Weights of a small GPT-style language model, trained from scratch on English Wikipedia.
Architecture: LayerNorm before each block, rotary positions, biases.
Training: a variant of Muon for these matrices, 310M tokens, 9455 steps.
Each number is 128 + 24 x the weight over its row's rms, rounded and kept within 0 to 255. Layers, rows and columns count from 0. The size above them is the row's rms in percent of the matrix's.

# layer 5 MLP down (transposed), 896x224, rms 0.111, rows 655-754, columns 160-191
size [107  88  97 130  77  99  87 104  97 102 107  89  83 103  93  95  96  92 120  90  99  80 106 109  89 109 111 103  90 103 109  92  92  89  91  88 112 102  89  89 114 105 151 101 101 115 102 107 106 106 117  96  99 102  92 100 104 108  94  92  99 112 113 101  89 122  88  94 101 101 104  92 100  96  98  98  93 101 100  99  96  83 115 114  94  88  98 108 107 102  97  99 101 122  93  88  97  96  99 100]
[[ 59 108 123 109 132 108 122 111 122 171 119 137 147 136 121 144 135 133 130 111 130 160 162  94 134 104 127 165 171 107 133 113]
 [114  90 108 116 165 108 154 128 117 157 114 108 131 161  99 129 143 121 113 121 148 114 142 117 126 153 187  86 111  82 116 167]
 [134 162 108 128 114 102 126  88 167 158 103 122 117 149 118 152  61  88 108 117 161 163  93 166  94 120 139 131 152  95 149 111]
 [101 111 137 119 120 117 170 133 125 146 127 110 127 144 103  91 157 140 119 135 163 129 185 125 144 148 119 145 115 130  95 149]
 [158 141 109  89 115  77 132  97 133 143 157 160 108 159 138 136 109 141  88 113 138 130 111  92 121 106 101  89 142 143 136 133]
 [ 89 123 100 139 183 164 112 133 135 154 111 164 125  92 124 104 134 141 135 129 113 122 148 114 187 115 105 128 110 122 111 134]
 [185 159 150 114 176 119 102 119 134 152 121 115 159 139 108 111 117 124 152 130 150 159 148 127 113 105 100 140 142 144 156 131]
 [138 120 152 165 168 111 176  83 139 120 126 158 139 129 147 177 120 117 109 131 158 164 167 102 147 127 151 143 123 119 112 138]
 [122 105 170 148 132 121 101 146 115 115 100  98 130 163 130 134 142 147 113 181 160 121 108 143 113 136 140 162  91 120 141 137]
 [115 142  69 108 118 109  98 117 170 103 104 126 161 187 112 117 104 141 117 138 142 118 149  97 112 139  78  96 130 129 129 104]
 [102 130 124 138 113 121 140 126 147 132 116 115 113 119 152 141 123  89 139 121 116 147  78 161 148 146 162 111 165 114 167 123]
 [164 168 168 136 132 171  69 142 104 154 124 144 144 142 128 146 144 122 138 142 140 170 124 121 158  95  89 150 122 156 117 102]
 [178 135 137 113 135 116 119  89 146 101 135 135 107 145 161 113 118 139 140 120 134 109 149 168 137  87  99  86 125 106 131 126]
 [150 122 107 131  76 117 108 149 116 148 136 129 126 139 149 146 131 155 121 151 137 116 104  80 124 105 173 143  97 129 105 115]
 [109 108  81 147 105 150 155 158 122 147 173 116 109 161 120 124 113 143 118 155 154  88 154 142  87 126 105 139 116 132 117 120]
 [ 77 117 117 139 108 107 139 145 106 135 129 128 130 126 117 153 114 128 144 129 159 133 130 101 140 121 108 148  94 133  91  96]
 [139 138 101  99 101  96 131  91 160 165 112 129 160 128 154 141 143  69  85 106 163 150 139 154 146 121 142 124 125 104 135  99]
 [ 75 119 156 137 136  86 121  98 144 106 111 154 114 122 152 120 140 143 115 132 153 134  88 143 148  84 137 117 182  95 137 126]
 [111  99 128 121 114 137 142 158 134 125  98 102 136 112 124  92 135 132  93 112 131 141 147 176 125 122 147 124 127 110  91 141]
 [131 178 108  96 152 138 135 100 149 105 159 164 132 151 145  96 132  96 104 109 128 172  68 186 100 135 126 145 136 113 127 125]
 [148 154 159 112 158 145 159 147 132 112  85 143  80 165 109 137 149 142 104 105 101 157 135  95 166 114 156  83 126 123 144 110]
 [146 153 109 113 127 114 130 101 173 148 128 127 162 135 130 120 101 162 158 127  89 139 130 128 116  77 122 110 118 154 116 132]
 [135  93 136  98 139 123 114 127 101 134 118 106 150 121 119 101 140 198 109 127 141 155 166 164 104 100  88 120 124 134 142 152]
 [117 154 128 106 113 152 106 145 115 108  97  94 120 193 142 141 133 136 131 160 133 166 167 162 118 150 114 124 161 132 155 141]
 [110 134 128 117  74 121  96 142 102 152 145 139  89 125 173 137  81 128 170 126 101 137 118 145 120 165 120 119 136 162 146 139]
 [127  95 155 101 151  95 149 132  97 144 136 116  79 115 117 134 157 164 149  76 133  85 137 131 143 125 164 130 109 129 108 151]
 [107  98 120 151 105 158 152 132 103 119 123 150 142 116  91 120 170 146 138 129 120 137  97 132 132 152 127 168 146 125 150 114]
 [135 153 156 163  63 175 179 123 148 127 134 144  83 125  98 176 135  96 143 119 120 104 169 131  78 124 145 129 126  94 155 165]
 [155 114 165 112 168 137 139 145 124 114 130 154 171 105 125 155 124 100 139 154 127  99  85 134 150 115 103  95 133 110 141 137]
 [131 123 202 128  87 104 142 128 140 121 133 143 144 106 121 170  94 134  96 157 141  98 162 145 140 116 151 107 105 144 178 127]
 [106 134 138 121 121 126 122 151 137 143 128 113 108 161 126 113 101 109 111 128 102  84  92  76  85  79 134 123 138  70 137 126]
 [115 134 130 137 135 139  96 146 120 137 127 113  80  90 119 148 182 108 184 151 148  87 138 182 130  61 121 135  86 127 116 119]
 [106 131 117 111 158 128 131 117 107 159 124 115 158  70 120 150 136  81 111 132  93 148 160 151 115 159  94 145 122 136 137 143]
 [133 133  80 105 102 112 140 150  77 117 177 159 150 134 104 111 127 127 139 140  72 140 129 148 167  90 135 158 122 131 144 121]
 [ 71 120 115 129 127 134 136 104 131 136 103  82  88 142 141 118 145 148 117 175 146 123 117  92 131  94  92 139 133 102 121 101]
 [115 155 134 109 142 154 164  98 137 149  90 126  91 121 179 138 124 152 147 163 136 140 138 143 158  93 130 103 148  86 133  86]
 [128 106  85 131  93 117 108 131 116 118 169 122 115  97  69 146 138 131 102 128 148 126 127 131  97 155 151 144 116  98 116  89]
 [ 79  98 127 179 151 194 105 110 170 103 120 108 137 105 155 125 101 111 163 113 107 145 139 129  96 130 144  98 107 153 121 143]
 [114 137  70 129  94 103 100 129 111 146 173 167  99 148 182 161 151 121 107  92 164 103 124 113 136 121 158 114 176 164 115 132]
 [ 94 116 116 133 145 117 107 110  86 125 152 161 140 119  74 103 147 142  71  99  86 144 183 147 145 121 137 110 125 139 122 106]
 [142  94  94 130 140 175  95 126 141 170 124 105 157 118 107  96 147 115 142 101 179  92 138 138 118 112 115  74 121 140 143 156]
 [124 170 113 150 132 175  88 118 104 127 122 170 145 141 152 148  87 140 121 128 108 129  97 142 119 153 123 121 180 143 134  93]
 [100 163 151 113 140  99  78  79 139 121 110 123 122  92 129 130 113 158 103 111 100 115 113 143 131 114 125  94 129 119 133 169]
 [143 152 170 162 133 121 118 154 155 118 117 148 107 145 170 125 148 150  86 133 132 140 122 144 122 132 111 163 137 145 138 146]
 [141 112 174 109 106 116 114 109 128 129 109  90 132 141  98  99 143 136 108  98 123 135 106 124 160 105 133 139 179 127 116 132]
 [165 180 126 145 121 137  99 125 178 124 164  82  90  93 137 173 113 131 118 150 114 103 132  73 144 147 101 141 107 137 161 143]
 [145 189 133 146 162 122 147 114  98 122 124 178 131 121 104 127 117  74  71 124 108 152 134 106 122 132 141 130 126  97 138 132]
 [108 108  91 137 108 118 182 155 173 118 113  99  98 143 104 126 135 148 125  98 163  87 189 114 111  80 109 110 168 124  86 110]
 [139 135 137 178 141 154 124 127  66 131 158 129 124 155 124  98 128 109 147 157 120 136 140 104 131 123 123 116 114  94 166 124]
 [152 164 127 129 162  86  70 131 109 119 164  93 133 129 126  99 128 137 114 116 141  94 150  89 154 168 122 123  88 141 135 111]
 [148 113 113  95 114  87  95 146 117 172 126 132 134 142  97 107 153 138 174 107 117  97  98 110 121 140 107 137 114 126 134 150]
 [153 149 135 122 129 118 131 121 141 128 107 159 152 106 150 114 115 173 128 153 141 123 135 144  99  87  97  54  93  91 124 112]
 [155 105 104 166 133  85 109 126 109 114 140 120 160 167  98 123 125 143 143 155 122 120 142 116  83 138 144 115  89 127 109 121]
 [ 76 133 151 119 130 146  98 120 133 157 176 133 140 135 140  84  92 132 126 120 121 111 130 111 142 114  84 117 120 125 139 109]
 [128  52 134 141 136 144 154 116 122 120 130  96  74 112 102 129 121 115 154 110 112 133 136 153 139 123 129 131 114 144 128 146]
 [148 192 180 108 147 102 107 139 152 146  97 140 129 130 136 125 146  86 180 114 186 108 177 126  99 129 116 119 112 122 143 111]
 [100 112 115 152 135 102 144 141  91  85  84 105 167 131 137 138  97 121 116 177  81 123 144 107 114 152 127 161 108 139 124 105]
 [127 162 135 124 162 105 128  96 136 119 132 116 150 115 147 131 119 137 142  96 122 149 159 138 125 135 143 150 130  94  99  99]
 [168 138 137 166 165 143 135 149 101 129 124 134 185 128 172  94 100 120 141 161 100 112 134 155 119  90 121 129  99 115 139  81]
 [147  88 118 144 121 149 163 120 115 121 128 109  91 163 135 135 135 122 134 133 140  96 141  95 129 160 146  93 129 147 120 111]
 [ 84 111 121 151 121 143 158 130  99  87 141 149 119 124 104 147 158  74 136 124  97 125 125 119 126 156 144 133 113 164 120 132]
 [149  71 187 117  83 131  91 146 163 133 107 137 142 150  93 108 145 100 115 152 125 127  71 100 140 105 122  91 131 130  91 110]
 [151 121 190 124 123 135 146 107 140  99 127  84 123 146 180 174 104 159 110 161 137 147 152 160 115 111 128  86 151 137 132 126]
 [118 166 152 100 167 105 106 141 107 120 126 148 117  99 169 142  98 157 125 124 143 120 152 116 171 136 140 136 136 111 118 131]
 [ 86 137 133 128 114 148 156  98 151 144 157 127 148 123 112 141 106  86  97  90 165 106  91 157 118 152 136 104 146 119 134 145]
 [102 113 124  86 162  92 141 181 108 145 116 134 154 128 132 120 204 114 129 128  97 153 172 135 112 122 109 136 126 134  90 151]
 [125 162 147 134 165 103 108 139 147 168 123 142 119  99 129 174 107 122 177 196 103 141  97 148 147 172 138 164 139 166  97 106]
 [123 117 138 105 174 122 114 144 131 115 101 120 179 129 100 113 142 172 173 196 112 137 158  99 114 125 121  75 138 194 145 158]
 [131 148 159 154  93 139  57 137 102  98 138 155 153 145  90 155 143  93 142 125 121 120 146 104 116 123 144 122  87  96 148 125]
 [165 112  95 102 160 124 141 100  50 134 148 134 162 102 100 109 143 130 186 129 112 101 121 137 138  75 146 146 124 163  96 141]
 [139 133 132  87 173 109 136 125 121 117 154 147  64 175 156 129 121 137 112 142 131 128  97 143 145 144 109 154 130  96 117 161]
 [117 155 126 169 148 153 132 117  91 146 145 146 110 110 126 123 113  71 139  95 147 137 174 110  97 123 115  91 154 142 143 102]
 [108 165 122 165  86 113 163 115 142  76 169 170 140  90 176 165 146 171  96 127 116 134 144 123 113 132 140 139 172 139 139 100]
 [124 116 118 102 128 101  98 179 127 139  78 151 151 121 158  89 129 160  88 138 137 128 130 135  97 125 178 130  98 121 138 158]
 [ 98 127 136 170  92  99 159 100 120 156 131 128  98 141 102 111  86  99 152 146 117 112 143 119 109 118 124 148 160 161 136  89]
 [127 106 148 166 133 134 159 156 173 114 138 144 126 159 118 125 133 115 151 116 132 117 101 117 116  84 127  86  90 158 111 105]
 [136 114 141  96 112 120 110 132 147 159 125 124 138 119 133 117 167 100  96 114 149  92 119 136 144 119 131 135 111  88 114 165]
 [111  69 168 138  91 114 143 137 125 132  90 125 119 125 123 122 135 100 109 107 150 131 106  77 151 129 165 172 191 127 114 145]
 [170 110 139 147 111 116 122  78 106 134  80 134 144 143 124 131 157 147 122 132 129 110 120 107 124 137 143 156 128 142  89 145]
 [148 156 143 103 107 111 125 118 118 163 112 169 106 139 101 165 119 174 118 105 105 140 108 100 110 112 155 101 141 159  92 155]
 [125 127 140 142 143 138 114  87 100 126 141 146 129 125 115 146 123 124  90 164 148 113 124 150 167 105 132 152 114 144 149  99]
 [145 106 113  92 115 146  96  93 152 120 136 129 128 179 149 127  95 133 155 131 124 149 109  74 161 111 113 106 141  92 152 156]
 [142 144 112 156 113 142 156 121 103 135 120 119 150 170 153 103 129 168 101 137  99 116 105 120 134 145 129 146 118  96 156 103]
 [149 117 130 157 136 166 152 105 119 100 145 129  98 121 112 180 150 148 148 154 134 103 119 116 115 172  90  94 118  85 102 127]
 [120 174 153 125 116 153 126 150  97 160 125 156 128 124 139 140 134 114 187 164 128 127 146 132 131 143 132 117 155 153  92 131]
 [ 82  93 120 136 132  65 111 140 145 161 172 132 124 152 125 145 118 146 160 118 142 140 143 117 139 125 111  78 131 141 127 113]
 [120  93 124 161 129  98 141 112 108 123  84 144 126 152  92 130 106 114 137 141 125 103 131  59 122 119 166 109 129 123 208 120]
 [157 108 101 131 171 142  99  53 157 132 135 145 158 105 156 152 136 126 125 158 128 102 165 110  96 128 173  84 157 109 117 155]
 [134 115 112 119 112 169 103 102 144 137 128  86 138 175 112  93 152 148 145 108 143 100 127 131  98 122 132 145 144 128 183 183]
 [152 102 127 123 102 158  94 136  74 133 111 149 123 101 137 124 115 147 136 138  99 126 113  94 140 100 120  65 111 155 147 102]
 [171 134 107 102 126 142 111 117 136 146 171 115 118 113 118 147 133 149 129 135 177  95 138  99 100 106 116 105 141 120  94 141]
 [ 99 161 154 140 129 101 111 156 168 120 144 138 121 136 105  95 145 143 113 125 136 115 143 120 123 121 159  99  81 128 145 139]
 [146  85 142 150 131 148  97 114 139 127 125  84 115 100 163 130 143 153 125 109 175 140 149  94  94 148 139 103 142 124 118 108]
 [163 150  66 163 161  94 153 123 138  77 152 171 124 140 128 125 187 118 133 126 117 117 160 100 140 142 146 134 137 103  97 150]
 [127 114  79 138 145 166 165 147 132  96 149 123 146 154 119 149 143 124 178 152 142 140 127 131  97 189 139 119 124 163 143 106]
 [125 128 144 123 139 129  90  79  92 117 139 142 112 120 125 183 143 141 150 124 112 107 118 124 111 149 136 147 120 135 123 168]
 [126 130 135 129  92 130  97 144 137 111  99 121 100 120 110 166 116 161 156  99  94 184 114 128 122 122 151 156 136 162 144 108]
 [141 148 133 154 109  96 130 108 160 124 127 141 113 137  72 110 125 123 108 145 109 126 141 132 140 147 115 130 122 142  95 111]
 [150 171  96 174 108 125 131 121 120 111 168 130 140 159 108 117 143  93 132 146 143  88 129 137 145 105  79 112 159 100 132 101]
 [142 102 138 135 150 129 110 160 135 104 158  83 125 130 132  94 201 123 173  94  85 121 146 114 122 159 150 104 104  97 131 133]]
# layer 5 MLP up, 896x224, rms 0.117, rows 656-755, columns 160-191
size [ 99  95 124  88  96  96  97  95  99  98  85  87 101 101  98  96  87 122  87  98  80 113 107  89 106  98 113  89 100 110  93  97  89  92  87 103 100  91  92 110 107 149  94 105 120 103 102 109 100 106 100 105  95  94  95 109 117  97  93  96 104 104 100  88 118  95  94  97  95  92  93 100  97  93  99  92  99  98  99  98  88 108 104  91  90  98 113 106 100 100 103 105 124  89  89  95 100  95  98  85]
[[135 177 127 145 119 140 124  96 152 123  96 139  99  80 136 138  86 162 164 110 106 106 135 132 107  94  72 143 162 151 112 125]
 [125 135 110 105 118 161 138 143 168 119 153 146 161  79 161 140 122 111 157 156 132 116 197 111 127  91 114 121 122 143  99 133]
 [ 91  87 147 155 131 119 107 110  96 115 111 141 144 114 125  97 142 134 103 116 158 171 123 104 138 120 178 111 138 100 140 121]
 [133 118 123 117 121 169 160 195 143 149 131 146 141 147 182 119 160 112 122 148  73 115  92 147 114 161  95  96 107 129  99 149]
 [133 135 155 148  84 166 139 171 115 180 131 168 108 153 118 138 148 130 123 140 145 101 134 111 124 126 171 166 126 103  97 157]
 [128 103 133 131 137 141 105 107 159 118 115 132 134 108 118 137 130 176 158 127  97 160  68 107 166 121 161 132  94 143 111 109]
 [119 152 115 116 132 114 149 170 146 116 107  75  90 145 103 113  87 135 107 133 104 116 124 108 146 127 140  93 121 144  79 110]
 [ 95 100  91 105 140 112 149 121 114 132  90 123 184 101 128 108 130 112 126 121 151 131 101 150 126 130 135 137 141 183 132 123]
 [140 150 105 135 168  89 130 104  91 121 107 165 165 106 116 116 136 142 138 144 151 131 152 153 146 173 116 142 142 137 145 114]
 [121 109 153 149 109 138 148 152 109 180 122 123 140  74 104 147 120 120  76 172  82 112 121 128 126 168 143 157 112  69 135 114]
 [102  99 180 144 109  88 139 135 139 131 117 100 124 141 144 141  89 162 138 151 148 133 141 119 132 116 150 136 131 119 137  85]
 [135  95 128 115 132 144 137 153 109  96 140 112 141 115 108 127 170 104 107 114 157 102 159 146  89  96 157 156  93  96 131 130]
 [ 87 155 104 144 172 146 168  99 152 134 162 153 133 125 161 152 124 121 109 116 145  90 148  70 137  55 147 122 131 109 125 143]
 [109 113 112 141 119 117 155 134  96 115 124  94 164 110 115 128 174 133 117 141 121 135 144 122 126 113 125 100 138 141 116 115]
 [181 133 121 104  98 167 140 135 132 147 177 126 116 106 131 122  97 125 174 106 125 147 142 123 101 109  74 157 130 119 128 131]
 [124 160 158 108 135 104 124 127 104 138 124 135 123  88 138 122 120 120 109 130 145 112 114 145 121 148 147  91 166 136 123 216]
 [145 125 159  95 115 108 107 143 188 132 106 131 122 143 135 140 111 111 152  97 140 152 146 111 100 148 160  78 100 162 112 153]
 [125  99 137 117  99  97 164 101 140 118 140  82 158 139 107  84 125 170  84 144 142 119 154 173 166 120  90 106 121 117 108 141]
 [151  96 109 139 133 161 122 118 102 135  81  94 161  99 139 148 122 135 148  97 157 142 175 115 128 165 186  85  77  93 100 137]
 [141 131  91 135  95 138 106 141 134 122 139 115  82 135 153 159 102 161 118 134 101 128 175 147 110 131  97 103 120 133 132 134]
 [128  98 120 126 170 106 116 131 167  98  90 124  98 137 172 123 157 147 134 126 121 144 103 139 110 131 143 128 106 128  91 145]
 [131 108 153 152 168 147 119  87  75  95 145 157 107 154 131 168 149  84 129 163 118 154 123  99  94 101 144 172 119 160 126 111]
 [144 136 149 133 132 130 115 147 133 145 137 121 114 132 144  96 116 127 132 121 130 126  86 122 178 131 132 105 139 210 135 158]
 [141 153  98 121 137 129 105 126 140 136 155 140 128 121 147  87 166 133  96 129 163 106 153 113  86 134 101 132 133 116  70 151]
 [142 103 154 143 142 131 144 120 138 158 129 159  92 112  73 157 117 123 120 111 154 117 126 163 111  42 123 139  94 108 106 153]
 [117 135 146 100 104 121 132 107 158 104 117 172 133 135 120 121 120 179 120 122 108 125 157 141 127 136 155 151 128 100 164 170]
 [107 105  97  93 108 162  96 141 131 135 120 153 114  84 132 168 126 142 141  96 116 151 165  93 115 113 141 161 118 150 149 158]
 [140 140 106 157 114  84 107 125 136 157 122 147 130 103 110  88 118 159 117 127 112  78 112 115 126 115 127 158 144 161 121 128]
 [150 125 156  91  93  84 156 128 145  91 108 122 134 124  95  85  95 140 105 141 130  94 136 125 135 137 126 126  96 145  93 152]
 [129 118 151 113  93 103 127 107 133 144 147 118 128 154 122 133 109 165 114 153 169 127 154 139 120 139 124 146 133 137 116 139]
 [102  92 100 147 133  94 125 144 113 113 118 150 151 144  94 110 133 127 135  92 128 119 125 137 146 141 166 142 135 113 144 105]
 [147 133 128 142  91 157 128 154 113  89 144 154 126  97 148 101 125 182 138 125 129 100 112  74 126  94 149  96 149 115  96 106]
 [136 110 109 168 118 120 153 119 176 128 140 107 181  96  98 124 106 143 151 144 124 183 154 159 100 151 118 128 124 115 160  92]
 [125 133  96 142 115  92 158 136 160 107 132 132 136 120 164 123 122  82 141  79 132 163 129 136 120 176 147 143 141 139 146 118]
 [129 159 167 160 125 137 116 120 159  91 106 138 142 139 134 162 118 124 139 133 130 148 103 155 159 128 128 133  89 145 172 128]
 [146 135 107 127  82 107 135 112 147 170 117 132 136 131 121 133 126 133 109  93  95 163 163 112 136 145 105 115 132  57 156 120]
 [116 123 129 102 135 128  99 184 145 138 104 128 139 146  97 113 158 142 135  85 136 143 150 141 107  90 143 151 141 157 105 137]
 [106 116 177 138 113 128 162 170 132 148 139 131 139 115 131 104 134 136 148 139 146 155  95 171 168 146 125 135 100 116 136 119]
 [124 116 122 123 132 117 126 134 164 111 122  97 125 127 125 122 132 119 162 154 119 123 129 155  71  88 103 133 115 166  85 140]
 [130 160 123 163 161 123  95 106 182 116 141 143 122 126 110 175 134 136 110 124 149 127 131 142  75 140 112 134 118 117 125 162]
 [146 107 136 126 147 118  80 130 152  87 111 113 185 133 135 168 149 106  58 164  97 100 104 122 127 137 171 122 143 163 129 124]
 [102 107 120 149 147 104 131 102  95 147 124 123 103 100 127 143 128 180 120 134 121 107 118 168 113  97 143 150 103 116 100 134]
 [110 113  89  86 138 141 103 157 128  83 131 156 111 129 104 143 133 113 135  94 141 138 110 149 118 139 134 130 174 110 141 137]
 [120 111 108 124 111 121 145 139 188 127 182  95 122 116 144 129 128 114 118 147 119 140 166  87 130 111 116 133 106 119 114 124]
 [142 140 109 141 129 132 105  89 114 113 106 148 109 145 151 150  75 151 154 129  67 123  92 132 134  90 125 117  99 158  98 121]
 [ 92 123 136 124 124 106  78 107 100 190 138 127 136  96 124 150 137 148 137 106 123 103 130 158 151 149 140 107 158 119 105 118]
 [100  73 119  77 113  73 123 152 118  86 174 137 122 140 104 143  93  92 160 130 116 133  83 142 125  97 116  55 131 173  98 142]
 [112 167 121 127  92 143 120 159  98 123 116 128 123 125  90 144 133 103  96 119 177 164 101  83 152 153 127  93 100 147  97 138]
 [146 129 112 127 151 128 137 120 124 153  91 112 139 113 142 110  90 144 121 114 161 122  91 135 140 128 153 101 155 127 122 123]
 [111 134 126 149 123 136 102 143 112 140 108 136 100  81  88 134 117  79 147 101 143 139  92 173 129  96 100 114 125 137 128 106]
 [123 140  84 120  85 118 124 190 137 134 158 147 170 147 144 162 146 135 122  93  80 110 111 167 134 134 113 124 172  92 160 126]
 [110  87 159 112 113  93 127 142 147 114 142 155 170 102 178 128 136 161 130 115 101 148 104  79 127 116 104 142 167 174 137  89]
 [146 107  97 107 117 166  96 155 145 127 128 149 132 117 108 134  98  88 102 160 137  81 131 129 132 137 112 108 112 115 109 168]
 [130 168  92 129 112 127 114 119 130 132 118 145 135  87 178 153 168 140 100 109 147 114 164 114 119 121 127 157 133 127 109 130]
 [142 164 139 104 139 114 149 161 137 172 114 155 113 123 143 116 112 130 137 139 155 150 144 146 156 137 121 115 141  82 128 110]
 [ 93  88 140  87 130 139 146 139 156 127 118 147 145 146 157 133 101 144 137 124 114 107  80 118 126 112 125 144 102 124 125 166]
 [105 114 117 103 119 126 100  89 119 161 147 155 129 129 144 129 100 160 140 133 170 188 139 111  90 159  94 100 110 167 130 111]
 [108 151 134 123 102 114 145 127 139 119 137 142 114 139 121 159  63  99 114  98 122 117  82 137 141 148 131 121 111 122 131 158]
 [165 120  83 150 149 117 137 167 131 107 100 120 143 115 118  50 128 156 114 112 137 116 102 155 141 122 153 112 110 156 112 132]
 [ 84 202 130 123 109 127 136 142 117 108 134 111 167 158 127  89 126 174 121 110 139 110 109  85 145  96 131  92 118 191  99 118]
 [125 122 157  94 100 134  98  82 136 116 115 153 107  95 134 132  94 127 114 139 151 165 104 130 145 153  59 156 122 100 111 135]
 [141 121  96 154 136 142  92 115 118 128 130 157 148  73  96 119 116 144 123 103 123 104 158 110 177 122 143 122 104 131 120 125]
 [108 164 131 156 157 131 107 175 120 114 143  93 122 114 106  98 107 101 144  90 106 143 131 124 122 157 106 124 116 101 115 150]
 [132  78 135 112 131 163 142 132 178 122 109 143 105 176 145 137 100 126 131 128 124 173 103 111 139 129 152 134 131 151 100 103]
 [ 68 132 124  99  74 125 103 172 157 107 123 104 142 130 130 116 113 124 122 148 149 165  72 124 141 149 123 129 102 115  73 131]
 [138 187 135 131  90 154 161 120 128 131 117 119 130 131 133 108 149 161 122  99 143  80  85 130 114 117 182 115 125 122 124 108]
 [169 135 136 111 131 129  96 138 114 121  96 128 137 146 128 141 155 149 125 119 154 100 146 129 106 101 125 117  74 117 117 116]
 [159  96  97 121 129  98  83 148 120 150 107 151 125 104 153 101 102 124  92 144 136 138 140 145 106 102 166  92 156 152 126 131]
 [ 97  98 134 164 149  80 146 144 119  88 147 188 178 127  87 111 142 133 161 147 119 159  79 156 141 105 170 131  64 136  93 130]
 [100 150 152 125 118  77 112 112 124 124 129 113 117 143 148 125 103  97 148 159 151 142 144  98  96 125 177 162 110  99 136  92]
 [159 167  99  90 117 101  88 104 130 170 134 144 135 138 113 119 149 166  98 106 120  94  79 146 110  91 109 121 123 119 104  97]
 [139  70 150 121 149 130 110 133 130 100 115 152 146 116 122 100 118  79 163 140 118 118  93 143 108 121 127 113 146 112 131 144]
 [131 178 140 130 149 159 133 124 154  87 137 150 129  96 100 125 142 120 144 119 125 151 177 110 119 125 134 140  94  67 138  79]
 [161 102 140 158 143 143 116 148 137 147 146 130 156 135 101 121 123 136 124 158 128 114 127 129 114 119 135 122 130 139 114 138]
 [168 133 130 161 117 121  88 151 153  84 118 118 154 152 116 158 120 121 135 117 101 106 157 108 119 144 118 143 146 153 176 141]
 [116 128 124 139  88 121 142 117 142  90 165 104 116 142 143 170  70 151 121 116 141  99 133 157 113 142 122 123 111 130 107 153]
 [151 164 141 124 148 139 119 161 132 129 109 141 111 117 110 165 133 107 151  95 119 109 138 131 162 154  93 124 152  95 133  70]
 [127  79  97 139 139 137 132 164 124  89 112 166 136 142 140 167  87 156 140  99 138 140 146 127 119 158 176 121 119 172 153 135]
 [149 179 119 120 140 137 122 110 149 116 150 161  97 159 155 160  87 147 126 134 154 113 139 174 130 140 115 142  98 130  81 146]
 [ 96 165  97 134 158 138 128 164 159 117 116 158  85 116 114 128 104 154 130 136 112 100 143 147 129  85 144 112 151 103 126 108]
 [119 142 169 101 122 167  99 130 132 110 110 150 131 106 122  77 135  96 129  82 144 155 151 132 130 143 112 109  83 116 145 140]
 [117 145  67 144 165  78 145 160 102  81 140 165  94 119 126 149 156 106  79 113 169 115 141 121 116 133 129 151 113  99  86 140]
 [143 123 110 149 107 109 127 105 120 112 113 111  79 114 132 135 159  64 159 104 170 123 139 151 118 105 132 124 147 120  97  88]
 [ 81  77 101 126 134 182 111 109 132 130 103 111  96 141  98 124 121 141 110 142  92 114 109 161 143 158  84 117 103 104 124  92]
 [ 80 143 113 121 118 123 117 119 152 113 128 112 156 142 107 149 115 141  88 121 126 130 117 177 148 126 168 182 112 139 149 142]
 [149 144 175 116  90 116 118 139 178 126 150 109 151 142 108 152 137 153 135 145 191 157 134 163 136 130 118 150 144 171 105 124]
 [104 117 134 121 131  97 111 129 157 125 118 135 111 119 142 107 133  73 127  88 137 185 141  95 147 150 115 163 179 129 116 158]
 [165 135  83  50 136 109 111 104 141 133 151 136 119 130  96 141 120 138 148 141 144 142 111  72 163 153 122 114 181 144 103 142]
 [121 116 130  72 116 113 115  98 115 120  83 124 117 115 100 109  99 168  85 140 146 163 134  35 179 148 148 135 146 127 160 125]
 [181 170 164 142 117 114 150 131 172 129 164 167 170 140 131  80 120 122 172 148 135 114  99 129 115 140 134 132 130 144  94 103]
 [134 109 143  86 140 172 127 137 137  86 111 115 161  75 119 140 140 108 135 147  83 201 150 137  70 129  76 128 125  87 119 142]
 [116 152 148  97 158 116 171 138 148 137 154 108  67 133 106 151 118 121 152 101 116 128 144 110 137 135 124 143 107 111  92 137]
 [103 138 111 118 145 132 107  85 157  96 134 113 156 126 108 150 126 118 130 116  98  99 146 145 113 137 119 131 114  96 120 153]
 [160 116 132 142 112 105 163 121 164 120 102 133 121 105 115  94 131 125 114 126 107 106 163 185 122 113 141 117 141 113 131 141]
 [101 116 102 171  89 119 134 119 114 128 133 135 146 115 132  91 140  97 175 119 108 127 102 144  99 145  76 100 112 113 150 100]
 [106 180 132 142 139  99 156 112 184 126 128 108 142 114 137 120  95 116 100 132 108 160 159 115 102 141 107 104 116  71 171 137]
 [115 117 101 112  92 123 122 142 115 114 127 144 175  81 109 107 156 167 107 109 126 101 110 168 108 148 122 107 135 141 130 108]
 [104  97 138 120 112 122  61 130 170 132 136 125 160 111 148 168 100 176 128 148 156 138 124 136 122 146 138  96 139 154 116 142]
 [102 133 113 135 113 145 150 144 130 125 130 118 133  99  53 152 168 148 115 135  87  99 173 126 116 109 132 110 112 135 179 142]
 [168 134 162 166  98 107 128 120 158 123  95 122 122 124 136 121 155 154 136 132 141 155 168 175 103  98 109 132  73 143  67 119]]